{"num_hidden_layers": 15, "hidden_size": 512, "norm_place": "pre", "norm_eps": 1e-05, "positions": "rope", "rope_theta": 10000.0, "bias": "none", "init": "uniform", "init_std_qkv": 0.0248, "init_std_down": 0.0, "optimizer": "adamw", "lr_head": 0.00562, "decay_shape": "linear", "final_lr_fraction": 0.0, "doc_mask": true}
Each number is 200 + 20 x the weight over its row's rms, rounded and kept within 0 to 999. Layers, rows and columns count from 0. The size before them is the row's rms in percent of the matrix's.

# gate: layer 7 MLP gate, 1344x512, rms 0.0289, rows 670-686, columns 320-383
# up: layer 7 MLP up, 1344x512, rms 0.0302, rows 670-685, columns 320-383
# down: layer 7 MLP down (transposed), 1344x512, rms 0.0269, rows 670-685, columns 320-383
gate670,107,192,179,206,228,232,175,191,195,185,202,188,191,201,170,205,160,239,198,213,217,201,179,199,165,199,185,179,160,191,224,194,168,203,189,208,155,207,197,197,208,248,200,204,180,186,211,186,196,229,200,178,198,233,229,194,190,186,216,200,216,172,191,180,201
up670,116,172,200,201,170,192,203,229,188,194,209,252,216,193,236,202,210,186,200,198,175,205,227,204,206,211,210,232,206,192,175,196,179,215,177,172,220,179,174,184,180,185,235,207,194,198,200,206,221,189,208,224,201,189,208,195,208,235,224,202,218,215,167,205,228
down670,101,203,167,194,230,221,179,197,210,196,199,164,190,179,163,192,195,220,219,202,209,200,182,183,172,216,209,143,167,197,221,200,189,197,235,210,161,225,226,191,188,257,207,207,201,207,237,167,195,199,196,159,214,213,221,190,183,215,183,205,206,144,190,197,219
gate671,097,184,190,195,218,214,177,208,229,160,166,189,194,202,237,229,178,210,248,235,214,208,186,195,208,184,185,157,194,205,184,244,187,206,204,190,183,198,214,202,227,170,199,206,207,201,200,170,213,236,209,213,200,209,211,225,162,233,223,209,188,197,154,199,246
up671,098,195,188,200,240,206,202,204,211,198,170,231,211,207,156,223,188,184,192,173,164,200,206,177,198,162,235,210,227,192,183,209,157,213,206,180,208,187,215,198,221,166,154,208,208,205,170,210,212,173,185,187,211,196,196,206,211,195,187,233,196,231,231,183,223
down671,100,194,223,214,208,219,167,213,209,160,204,218,175,171,210,207,207,210,232,196,199,191,184,207,221,183,205,196,182,216,235,218,211,202,212,207,182,189,223,247,213,209,198,185,181,200,216,190,197,229,200,210,231,192,207,219,225,205,235,205,155,191,210,189,207
gate672,092,190,205,226,192,216,219,194,186,202,166,209,187,200,187,199,199,229,200,210,208,205,228,206,189,200,178,226,245,191,201,212,204,235,211,188,184,201,198,190,218,185,191,193,214,188,210,206,215,198,219,188,194,223,131,191,244,184,201,225,207,236,210,179,190
up672,089,190,238,193,192,210,225,166,201,237,165,185,183,223,204,197,201,199,220,185,195,229,248,202,180,190,203,197,249,209,206,209,191,201,191,188,194,205,196,209,207,209,239,199,230,191,206,201,195,162,188,202,185,171,152,198,233,166,215,225,221,208,205,197,173
down672,095,182,228,174,197,191,210,237,192,217,230,192,198,191,209,178,207,171,199,163,221,210,238,199,165,208,194,183,199,180,187,200,190,222,195,215,224,220,195,205,176,232,207,214,207,182,187,194,198,182,201,246,168,183,225,194,201,234,210,199,174,214,192,222,200
gate673,103,216,208,198,234,182,206,200,176,226,205,190,171,228,196,180,195,204,210,164,244,224,182,177,228,185,194,170,190,167,183,198,189,192,187,183,218,207,242,208,225,185,191,194,238,175,208,204,195,199,176,197,197,182,189,220,192,189,209,182,166,205,190,249,190
up673,095,201,188,178,198,178,188,193,209,199,237,215,238,209,191,191,186,226,180,170,194,236,206,184,202,159,219,217,196,215,185,220,177,222,155,187,215,210,198,215,216,207,199,191,180,174,158,170,196,191,200,212,156,180,197,220,213,214,207,178,182,169,213,193,183
down673,094,187,217,236,191,218,231,217,190,212,187,207,161,181,212,207,203,196,206,220,204,161,200,213,218,224,163,172,217,174,217,194,219,159,232,211,195,206,199,195,167,195,192,204,209,216,229,236,204,191,190,174,251,213,207,159,206,185,197,243,232,225,184,166,211
gate674,105,201,166,203,211,192,204,168,209,192,166,198,155,204,163,225,180,219,198,204,178,186,190,219,209,158,172,171,215,197,198,229,160,236,200,199,219,167,197,214,191,198,216,220,186,198,207,236,219,235,225,170,215,240,216,176,213,235,189,242,214,218,245,206,231
up674,117,196,196,203,201,178,188,182,179,178,209,177,222,209,208,182,189,213,178,201,188,183,214,217,199,188,198,184,229,236,177,211,202,198,214,180,204,199,241,197,220,201,200,178,182,172,211,201,224,203,202,174,208,197,185,179,188,188,171,229,224,214,188,235,182
down674,106,209,218,208,185,167,202,198,153,187,217,198,233,225,199,213,220,216,195,240,174,194,207,216,198,186,182,219,210,202,202,169,219,196,183,219,176,264,190,226,232,212,227,211,199,197,199,194,208,198,181,204,170,203,200,195,173,200,193,223,237,223,204,216,166
gate675,107,200,155,172,199,205,214,179,178,207,229,154,208,208,179,185,208,186,192,182,205,163,197,224,218,192,190,223,183,185,216,192,186,200,235,209,221,184,189,220,192,168,168,230,196,195,212,163,215,204,201,207,211,177,195,195,186,216,211,189,233,148,185,209,202
up675,108,195,200,204,208,195,214,229,221,193,222,189,160,211,237,191,189,196,205,163,180,187,195,199,204,200,231,188,221,187,198,223,217,200,193,225,211,162,200,194,225,220,207,194,236,217,233,239,198,208,213,190,216,187,188,207,196,196,193,168,175,215,176,206,178
down675,108,202,191,200,196,200,187,256,201,196,230,211,203,173,169,220,184,172,181,195,203,215,230,217,188,204,175,161,194,187,196,180,176,195,187,221,235,173,184,183,199,191,204,211,189,192,196,193,194,183,236,205,196,194,190,153,233,180,153,211,230,158,219,226,181
gate676,090,220,172,169,201,167,172,169,202,196,171,203,235,155,214,201,191,190,169,196,206,232,187,184,202,218,200,191,219,175,159,234,178,205,165,209,190,193,176,216,207,172,202,212,198,175,182,214,193,175,187,198,229,208,218,191,204,171,183,211,218,202,217,196,204
up676,087,221,193,206,235,217,216,197,182,199,174,205,219,224,223,211,165,228,206,202,202,199,177,209,195,198,198,204,217,201,195,216,200,198,204,204,240,176,193,216,177,193,217,230,204,208,224,226,204,170,202,192,196,214,188,194,202,181,224,203,149,210,197,186,193
down676,088,206,205,190,165,156,203,216,205,191,215,194,189,161,195,194,221,154,188,179,217,220,199,184,214,191,188,197,185,197,181,190,193,236,217,213,150,216,205,174,227,194,199,165,213,170,181,193,184,227,184,223,230,208,195,210,185,206,166,199,238,194,216,193,203
gate677,108,185,194,207,190,188,214,207,199,188,202,194,200,158,209,170,217,231,181,206,186,190,197,173,182,186,209,213,212,219,214,184,191,176,177,235,175,242,188,184,223,186,223,170,188,210,220,194,205,196,186,211,185,181,182,188,210,211,212,251,202,191,181,172,190
up677,118,223,160,174,197,208,195,189,180,166,200,225,191,191,215,219,172,200,237,224,212,189,196,213,194,217,153,220,178,225,177,196,175,213,210,184,206,187,180,195,167,192,157,213,189,215,178,166,204,209,179,203,224,214,218,194,193,192,240,204,198,209,193,194,196
down677,110,220,215,210,209,187,203,198,197,217,175,172,219,207,186,186,207,187,214,187,157,207,215,193,215,153,207,208,211,178,193,188,188,209,184,231,202,191,198,157,170,163,206,173,224,186,234,209,221,202,193,209,208,180,211,193,169,164,191,239,222,232,220,208,177
gate678,105,181,220,202,221,199,181,216,211,196,237,223,193,214,228,188,208,202,253,187,195,200,199,177,210,236,192,224,205,207,185,201,187,196,210,183,193,188,222,187,208,194,196,216,204,228,211,170,182,191,189,194,178,212,169,162,164,239,166,243,198,204,181,193,192
up678,107,233,201,223,229,179,177,183,186,197,185,174,153,207,178,194,232,207,213,217,214,191,239,184,188,196,214,182,199,168,240,200,219,198,192,216,203,172,187,221,188,224,220,186,195,210,177,237,238,191,217,198,218,205,205,184,228,186,208,220,229,171,242,196,209
down678,100,212,206,201,210,201,230,184,191,206,198,195,200,205,213,178,179,228,199,169,189,194,220,182,192,227,202,248,209,228,202,233,196,196,244,195,212,182,196,186,224,144,171,174,227,228,204,192,195,189,218,204,227,181,177,185,168,245,173,233,197,212,201,183,182
gate679,094,192,176,216,198,171,204,189,226,232,200,162,173,202,202,199,186,185,228,161,194,199,235,180,179,231,220,201,202,190,217,162,217,198,182,202,213,177,229,201,187,182,208,208,193,219,181,199,198,214,189,195,211,187,206,208,207,200,182,212,179,203,185,245,173
up679,089,219,154,208,218,192,200,207,197,224,167,189,199,236,236,208,182,172,213,187,190,203,219,209,186,198,183,149,213,184,190,208,180,189,214,214,227,223,178,191,190,171,187,161,196,231,220,226,209,187,216,208,221,164,228,193,213,209,195,228,185,214,182,211,181
down679,088,173,233,199,185,204,207,201,210,186,223,219,193,184,161,181,203,227,188,215,222,203,193,199,196,198,199,235,204,209,218,201,228,234,180,172,163,164,224,215,216,204,213,240,189,187,198,185,184,227,159,200,178,211,177,199,179,208,191,185,206,182,205,189,232
gate680,110,228,184,188,168,202,239,194,195,197,187,195,174,193,189,171,211,214,174,200,196,189,179,225,206,173,220,219,216,204,175,193,212,202,193,209,201,212,205,192,217,184,247,215,208,204,201,191,180,184,209,209,182,172,219,186,190,202,236,201,207,209,241,195,216
up680,105,206,189,191,206,187,189,214,209,197,218,197,164,204,174,235,191,215,173,205,216,212,229,194,181,202,204,183,165,192,209,202,191,171,178,189,208,200,184,183,184,201,192,215,191,214,205,206,229,218,206,196,184,201,184,184,246,230,183,221,211,160,211,197,179
down680,108,212,201,202,198,216,214,208,198,212,205,194,219,211,242,169,219,159,186,204,191,214,194,188,240,212,211,231,213,181,216,175,217,213,228,145,215,221,224,188,190,168,214,209,215,175,215,215,172,201,224,225,159,197,184,194,213,188,204,228,229,184,210,217,232
gate681,102,242,193,133,224,209,211,215,219,214,191,185,225,163,224,175,208,210,231,196,215,236,232,208,175,185,231,207,221,223,202,212,186,181,188,184,189,214,174,193,225,204,184,213,225,214,197,212,188,178,219,205,188,195,152,187,229,182,160,195,227,211,216,204,215
up681,100,242,216,180,179,204,203,174,208,220,193,242,205,186,159,228,178,193,196,195,205,192,225,187,211,202,187,225,198,175,196,169,226,205,197,156,189,200,188,201,228,206,201,197,214,180,175,219,168,190,175,191,223,176,201,208,221,220,221,205,202,182,246,206,215
down681,101,202,158,208,215,169,227,186,185,173,190,208,191,236,187,232,163,197,196,184,214,198,148,192,170,201,201,174,167,189,181,178,203,207,217,207,204,166,212,190,203,159,197,237,197,214,226,195,192,205,227,196,187,216,208,186,203,187,215,193,187,212,184,202,212
gate682,104,196,219,184,230,192,243,164,227,250,248,220,200,186,204,197,195,194,204,224,181,226,191,227,191,205,203,196,183,230,198,210,168,212,193,170,222,213,208,202,192,171,219,207,204,231,207,200,201,192,235,222,192,192,184,212,194,217,167,208,228,167,183,182,207
up682,109,209,176,206,187,227,168,168,209,184,182,222,175,220,183,213,209,218,162,208,208,204,207,190,254,164,194,172,191,204,180,193,192,223,196,192,193,188,227,220,197,209,225,195,197,204,200,210,179,185,213,213,247,215,233,193,213,206,238,195,186,209,189,172,210
down682,107,204,187,220,198,218,196,210,174,199,209,156,192,204,198,176,183,226,191,202,193,223,183,170,205,190,209,246,181,209,210,229,193,187,178,188,206,213,187,199,204,202,220,172,177,202,152,220,204,219,206,221,180,218,221,225,210,198,192,203,198,187,179,225,207
gate683,094,167,163,221,173,200,185,171,218,204,203,179,220,236,234,214,206,229,217,220,193,186,215,202,176,203,184,184,174,189,224,199,199,220,188,199,204,219,197,201,172,195,232,217,240,209,186,192,237,206,234,199,192,186,187,208,204,210,181,236,199,174,206,200,169
up683,087,207,185,208,198,209,153,167,189,235,190,206,197,257,173,191,169,168,208,218,186,207,239,187,181,195,196,184,174,210,203,213,229,186,222,194,237,208,220,209,151,241,161,178,222,206,232,183,183,181,194,190,163,186,174,186,183,183,190,207,154,187,198,193,184
down683,091,207,187,208,210,201,183,239,209,179,222,195,178,173,178,214,201,193,214,193,174,221,186,196,222,208,210,208,206,204,195,182,193,200,180,205,148,172,201,196,201,145,231,203,183,176,209,196,205,206,207,208,188,207,223,189,223,166,218,167,202,192,211,219,207
gate684,100,201,212,212,218,187,225,200,191,206,165,185,213,174,194,177,226,201,214,189,191,214,216,217,170,219,150,219,221,210,165,189,184,220,227,209,194,177,170,232,240,175,213,190,182,191,215,213,213,183,215,178,190,204,181,183,179,185,195,192,183,209,173,183,192
up684,097,191,207,247,194,208,224,204,184,194,168,204,225,189,174,165,165,184,171,182,217,241,154,187,212,230,224,224,230,176,177,182,211,208,223,185,202,222,208,221,242,185,188,222,223,220,200,181,224,188,237,223,208,209,203,203,178,181,223,215,219,225,205,226,221
down684,102,213,198,222,183,211,208,173,208,172,227,224,192,233,220,190,182,218,196,197,205,194,191,138,181,167,236,182,166,194,207,179,194,220,169,214,168,189,205,167,164,246,179,181,193,189,193,203,186,176,195,211,180,198,201,231,221,205,154,210,200,205,181,172,196
gate685,107,177,156,208,231,209,173,174,199,190,206,229,217,201,221,206,179,223,191,170,208,185,191,180,192,217,209,210,206,205,216,200,231,208,209,163,171,213,179,194,201,233,222,179,173,207,185,216,193,193,173,200,191,214,184,236,211,211,200,208,221,177,198,141,216
up685,110,220,218,238,181,167,207,216,180,219,170,182,204,229,196,217,181,214,179,209,232,203,213,221,211,179,172,215,204,211,216,171,213,232,186,203,216,177,191,209,174,234,178,184,218,176,215,186,153,204,215,197,177,194,228,180,210,167,200,156,198,238,192,231,207
down685,110,211,199,193,189,183,238,200,185,190,183,184,201,238,210,218,177,237,198,219,211,223,195,182,203,204,207,205,193,183,212,219,192,210,230,177,201,201,183,189,232,210,233,169,203,183,212,226,186,193,202,236,202,211,206,211,187,189,193,209,210,177,183,207,219
gate686,105,249,237,214,167,197,219,180,204,211,164,185,192,222,178,232,208,235,204,207,207,169,224,195,200,169,189,202,192,207,207,197,198,202,191,154,209,195,236,149,198,219,214,200,225,193,190,209,174,204,223,173,189,194,194,192,200,201,190,213,165,189,263,177,215